Each number is 128 + 32 x the weight over its row's rms, rounded and kept within 0 to 255. Layers, rows and columns count from 0. The size above them is the row's rms in percent of the matrix's.

# layer 2 attention key, 512x640, rms 0.0344, rows 409-418, columns 320-479
size [ 98 105 105  99 108 105 104 106 105 103]
[[176 127 149 164 116 131  87  93 110 120 120 157 161 186 150 139  97 114 154 124 174  63 108 106 137 110 111 165  82 181 112 120 147 126  96 155  88 120 127 147 161 157 167  91  88 117 135 148 137 138 150 132 153 220 155  81 175 122 155  75 105 151 122 110 131 144 152 144 157 134 154 133 152 119 109 106 131 127  94 199 151 156 132 123 199  61 124  67  83 149 137 140 144 103 109 154 167 135  99 123 159 135 142 108 126 115 151 119 138 169 134  80 167 103  75 107 127 145 151 140 148 133 132  66 101 169 177 142  96  70 185 136 150 117 154 169 130 133 148  86 156 132 109 128  70 143 142  38 118 147 171  96 108 133 117 170 132  98 127  72]
 [ 86 105 120 134 102 159  89 118 113 128 128 126  81  75  84 177 145 148 187 127 141  67  52 182 119 129 117 151 152 147 148 154 105 162  92  61  94 163 110  75 112  98 113 104 118 122 169 100 113 101 140 162  78 144  94 168 149 118 157 159 142  95  61 136 168 155 202 151 165 106 145 133  61 100 114 157  88 130 115 140 136 165 121 105 134 126 154  69 109 136 122 141 178 155 117 142 115 116 113 114 130 131 167 149 157 104 138  92 124 185 100 105 170 144 126 177 116 131  92 147  87  61  80 136 111 175 124 181  89 139 147 160 115 129 137 188  65 117 138 168 185 191 146 103  51 105 120 110 120 159  96 115 126 152 145 186 167 115 168 112]
 [164 105 110  68 146 141  97 165 142 152 168 193 107 120  40 183 130 105 110 152  83 161 195 104 110 120 134  64 112  51  72  83 119 112  91 149 132 152 187 119 161  93 118 133 100 126 138 147 142 153 139 177 166 223 114 144 110 121 117 101  99 125 128 132 132 126 124  90  93 164 167  90  97 135 154 122 137 127 144 138  86  96 177  76 109 156 132 101  96 184 122 131 127 189 140 102 180  91 132 145 134  89 173 131 137 108 168  96 142 186 119 139  99 113 129 114 181 127 138 163 160 127 118 163 157 121 151 133  90 127 151  89 116 167 123 151  52  87 138 126 143 108 139  93 127 168 145 114 126 143 103  82 155 131 144 136 166 108  95 145]
 [142 127 120 134 221 165 154 112 108 134 101 100 151 225  98 135 140 137 163 139 177 100 147 167 158 119 102 111 151 168  91 131 168 144 134 151  84 165 131  39  63 127 134 130 177 111 106 115 142  99 140 107 165 110 161 125 123 117 117 122 176  81  96 182 103  88 121 149  96  73  94 197 147 120 158 140 113 130 118 101 169 128 138  57 139 159  86 127 155 117 155 108  96  93 118 137 122 170 129 138 146 150  70  95 128 115 145 134 196  77  77 114 166 129 174 142 181  78 118 129 112 144  99 151 117 150 180  94  69 115 108 117 132 111 118 141 206 153 155 127 107 151  98 107 199 122 191 108 121 113 103  75 139 167 110 132 103 146 135 145]
 [153  68  83 163 183 117 156 146 133  68 188  79 153 151 124  51 152  66 115 192 125 134 176 125 110 190  55 158 124 150 175 157 108 182 145 167 123  96 123 168  98  91 134 140 111 110  87 129 117  98 143 142 139 142  97 111 104 157 151 116 128 159 111 133 163  85 143  96 104 133 103  85 133 134 139 153  95 121 126 103 152 159 114 119  96 175 105  31 135 170  93 101 117 146 170 142 192 113 137 165 114  83 125 100 149  97 145  85 167 122 154 184 146 140 185 126 128  77 164 131 169 124 190  91 142 121  80 182 162 112 147 157 134 144 196  85 118 168  72 118 126 174 102 140  56 135 191 190 137  57 129 127  75 129 146 164 159 104 120 140]
 [131 120 129 100 163  93 156  84 165  86 149 166 151 143  96 185 174  46 162 123 124 147 154 174  74 174 128  64 120 139 124 144 115 127  99 249 188 164 124 126 176 132 141 104 104 125  88  79 146  60 131 168  83 118 121 130  93 157  83 160 130 135 138 112 148 122 125 191  43  36 159 203 188 157 160 115 138 151 171 171 142 144  98  88 144 164 113 187 157 106 142 121  86 153 134 124 142 123 183 125 111 126 131 134 165 144 151 107 110 160 149 116 146 154 114 147 168 143 119 100 164 153 166 128  58 152 154 130 120 137 152 130 172  88 128 173 177 169 157 136  62  96 149 142  99 169 145 175 100 186 140 164 130 126 126 111  63 150  96 159]
 [ 65 101 120 131 159 145  92  95 111 149 157 144 123 127 139  82  75  94 143 168 168 138 114 139  70 104 122 124 152 103  35 121 122 151  93 147 128 158  60  86 111 128 117 183 106 132 110  83  97 179 163 122 105 126 167 119 191 139  95 151 138 128 100 175 167 141  85 115 115 174 157 179 127 178  79 141 144 151 126 152  58  80 103  72 126 132  89  90 192 137 158 128 169 183 119 159 118  60  91 149 140  81 134 156 132  88  67 135 145 101 170 150 119 136 111 124 131 117 153 134 135  73  86 125 143  86 198 138 150 163  93  74 139 140 169 133 107 172 136  62  87 134 113 145 190 160 130 106 151  81 153  90  94  86 170 135 132 140 111 102]
 [119  79 175 124 223 188 138 148 135 160 131 107 149  81 110 112 112 128 158 155 127 112  96 142 131 119 150 161 162 110  74  97 137 122 177  85 118 104 192  78 127 169 158 139  81 104  85 120  72 150 138 120 141 177 125 151  81 150  90 137 153  57 179 154  98 123 126  96  86 100 152 118 124 190  74 110  19 135  55  28 126 156 100 154  74 116 155 203 123 147 120 183 112 152  99 103 109 100 118 147 125 114 137 139 172 162 120 180 110 101  85 122 134 105 104 135 159 161 124 103 166 195 137 105 147 129 129 177 128 182 128 149 152 123 197 104 108 137 161  69  99 110 141 135 133  87 163 140 151 205 161 124 138 210 156 143 205 138 130 104]
 [183 152 111 162 134 134 133  93 177 156 144 189 106 141 175  58 157 128 134 124  99 120  51 108 107 142 109  64 155 118 182 128 121 170  80 175 141 139 179 153  89 145 132 144 213  98 151  89 107 152 197 136 149 132 108  92 106 173  93  82 148 128  99 191  64 143 108 131 108 123 181 125 140 113 120  78 124 141 142 100 106 142 111 118 149 185 150  96 164 135 139 165 119  93 120 198 155 154 153 130 156 124 117 123 124 147 117 102  77  81 122 125 129 101 118 147 114 172 136 121 140 109 114 122 182 155  79 125 140 171 119 127  98 187 159 121 160 113 158 119 163 159 129 122 134 114 121 130 103 198 152 173 180 125 116  93 143 125  89  71]
 [118 145 162 127 119 113 146 168 114 185 115  75  96 160 135 114 148 149 112 165 154 191  99 134 145 146 111  66  90 125 100 122 110  98  87  91 135 127 131 127  94 169  61 117 104 146 148 160 120  78 150 110 121 135 139 128 123  98 146 149 112 166 155 160 120 117 112 120 206 118 141 148 137 154 111 142 141 153 159 113 164  70 123 145 157 164 128 137 148 145 178 140 131  97 132 168 148  88 137 168 144  47 121 126 180 158 139 137  96 136 163  56  77 122 153 144 140 121 216 118 159 136 162  93 114 124 100 116 138 107 100  68  69 196 106 154 131  75 109 145 143 117 160  99 112  79 141  93 161 140 163 155 127 163 181 146 129 148 110  94]]
# layer 2 attention query, 512x640, rms 0.0335, rows 410-419, columns 320-479
size [104 101 100 106 103 103 104  99 101 104]
[[180 115 100 151 123 126 123 162  98  91 106 111 153 134 112 181  96 108 152 136 109 115  98 142  70 101  87  91 119 141 109 152 123  88 160 102 160 181 116 115 111 102 132 156 149 165  74 113 149 225  90 162 119 101 133 164 141 144 110 130 137 109 152 115 154 156 139 109 167 170  82 118 146 171 160 110  78 122 119 149 125 111 144 133  58  83 145  83 155 202  65 117  47 167 129 113 105 140  70  95 115  77 103 119  99 107 158 153 111 122 153 158 137 133  59 105  91 193 168 110 177 106 126 169 141  87 126 176  98  89 126 138 157  87 172 112 146 155  50 106  59 119 144 168 171 227 175 149 121 109 151 143 120  95  51  87 187 146 136 112]
 [107 126 106 130 131  93  43 108 129 103 181 153 120 129 155 165  87 136  98  90 116 154  75 137 173 132 134  76 106  85  90 127 130  78 153 110  60 128 116  67 117 125 140 162 173 164 139  90 173 112 115 164 119 127 168 133 129 147 102 106 137 103 117 165 129 145 147 149 218  78  78 123 112 149 105  99 106  77  81 106 120 121 127  97 167 112 118 157  80  94  99 177 161 143 121 111 195 146 106 167 157 114  88 147  74 119 127  91  94 143 113  94 133 183 132  98 124 149 178 114 129 124 112 167 170 165  96 133  95 115 172 130  73  78 180  93  90 120  85 135 142  33 115 152 103 128 126 137 148 135 106 158 185  93  77 117  99 150 156 132]
 [ 63 122 158 143  91 168 109 169 201 112  86 161 117  82 139 125 117 126  77  79 168 131  81 150 125 192 139 104 146 101 139 122 106 109 127  60 120 101 118 131 143 155 122 129 113  95 130 168 135 120  90 104 131 139 135 155 233 162 108 136 120 122 111 155 139 149 144 136  60  73 126 163  98  88 178 134 151  84  98 133  68 143  89 156 126 149 104 129 108 146  87 144 106 114  63 123 116 165 120 106  75 150 135 105 134  58 169 137 129 122 124 127 147 160 148 127 118 121 156 149 108 163 152  88  87 140  90 125 121 152 166  96 104 143  52 130  96 157 138 122  67 116 117 150 162 159 135 135  59 114 106 115 105 160 149 115 110 201 137  58]
 [136 146 120 110 108  82 171  38  69 147 145 176 126 169 122 145 140 113 128 109  92 138  85 124  64 116 151  95  89  75 114 119  70 110  98 120 106 153 103 118 158 100 106 151 155  50 127 105 110 130 168 115  92  71 154 132 142 113  97  87 132 113 163 136 111  93 169 165 145 136 119 136 105  89 119 166 126 117 151 126 173 152  54  78  39  96 162 134 113 125  80 150 115 144  82 121 153 134 100  81 156 135  89 130 103 124  94 202 175 137 104 161 151 105 117  92 115 189 103 152 140 147 142 147 142 122 104 118 118 147 159 148 131 158 142 191  28 104 139 104  95 110 167  92 131 133  78 114 146 132 145 142 136 154 168 124 132 142 118 186]
 [204 149 154 137 139 125  85 168 114 156 129 164 110  77  83  64  88 203 186 124 153  83  81  69 116 115 180 126 174  93 148 135 156 122 159 100  72 116  87 150 185 137 111 154 109 150 165 166 140  92 118  96 177 159  81 156 144 109 131 107 140 136 160 142 106 146 152  53 121 118 137  73  94 136 121 150 101 176 136  92 162 122 138 146 163 111 121 124 108 180 125 150 173 119 137 177 155 133 144  66  69 127  67  89 141 125 117 190 144 124 109 136 159  71 164 119  63 108 165 137  79 129 128 102 141  82 112  58 105 172 155 115  87 151 140 105 136 127  82 107 158 183  56  88 153 105 145 115 112 136 165 125 153 157 104 129 146 144 128 131]
 [167 133 106 116  74 152 107 173 148 109 144 119  96 202 170  86  83 125 114 138 146 119 102 130 162 148 111 175  65 156 113 116 155 128 176 118  88  94 143 150 149  91  75 131 155  98  99 154 121 100  94  70 136 126 205 130 110 135 129  54 144 134 221 147 113 150 147  89 196  81 101 156  76 133 145 159 136 104 116 112 141 170 144 152 132 110 150 138 147 126  97 110 100  99 122  94 145 117 128  46 149 150 120 189  80 102 145 156 185 169  99 128 132 119 140  90 114  99  99  70  81 163 178 107 147 111  97  98 107 141 149 161 120  98 128 158 114 157 103 121 159 140 121 126 110 142 149  84 150 166 143 156 166 163 156  82 103  99  89 168]
 [146 113 158  96 136 117 182 115  84 141 114  92  87 106 160 149 132  86  44 101 131 145 163 135 136 111 129 121 175 119 158 150  71 142  39 150 130 103 138 112 137 151 142 114 103  56 124 122 188 150 136 108 151 127 156  84 129 112 130 129 108 214 132 123  96 111 187 123  89 150 104 118 160  85 147 106 101 159  90 136 112 133 126  86 156 125 123 141 103  91 102 164 153  92 120 115  95  81  77 123 153 123 165 113 156  88 135 124 142 115 140 107 121 108 166 148 122 182 128  91  94 101 139 148 156 176  78 158 147 120 125 153  84  84 100 102  85 153  99 117  90 141 140 129  95 157  82 117  79 131 147 113 174 122  60 114 149 141  80 121]
 [150 133 138 103 126 140 148 171 131 159 115 128 137 116  82 154 119 138 149 135 187 121 162 127 180 111 121  93  70 168 166  87 130 161 166 155  59 174  98  94 185 118  82 101 108 168  91  60 152 121 126  90 119 134 119 119 164 134 141 106 105  99 169  98 145 116 170 132  82 128 176 140 112 172 129 153 112  97 130 161 103 110  97 166 115 115 103 164  94 115 110 120 148  92 154 173 145 135  44 158  74 118 101 135 151 164 150  94 107 157 136 125  76 148 154 170  57 106 171  63 103 133  98 130 197  99 162 105 151 101 145 107 107 142 125 135 139 129 147 183  92 172 121 212 122  85 121 150 139 152 107 138 175  98 127  45 105  76 124 103]
 [163 102 170 148 168 146 125 130 100  91 131 134 173  49 141 117  95 130 105 141 116  95 182  99 156  89 157  99 116 126 148 143 125 138  88  88 159 123 106 148 107 141 100 129 134 133 129 129  99 182  69 114 104 157 115 107 203 116  68 118 102 119  72  88 144 159 126 121  69 148 115 159  90 141 151 173 184 142 126 145  95 169  88 100 143 160 107 115  99 137  77 175 149 126 106  86  77 166 102  85 114 109  92 114  99 111  72 127 170 161 155 106 143 102  97 151 136 112 107 110 155 102 105 227  96 151  72 154 183 120 126 215 117 110 118 134 153 124 134 135  51 147 114 115 112 122 115 102 100 132  90  96  57 148  89 100  87 163 155 121]
 [101 115 141 155 129 141  90 110 115  95  73 143 112 103 141  72 155 124  88 123 123 151  50 105 150  79 118 110 169 109 104  94 135 149 130 177 109 152 126 137 154 131 118 137 131  72 131 140 102  58  97 118 126  51 119 151 126 155  82 153 212 131 152 109 119 149 129  95  64  91 170 122 122 107 184 152  79 192  85 194 119 129 139 107 142 173 113  60 105  84 102  93  64 116  90 174 137  93 138 103 129 142 161 130 100  90 105 101 171 134 182  92  78 144 124 144 133  65  79 110 119  83 141  95 151 170 156 190 189 124 123 207 102 144 138 130 137 117 131 133  98 160 106 113 161 126 152 117  66  88 124 104 160 157 211 112  94 145 136 156]]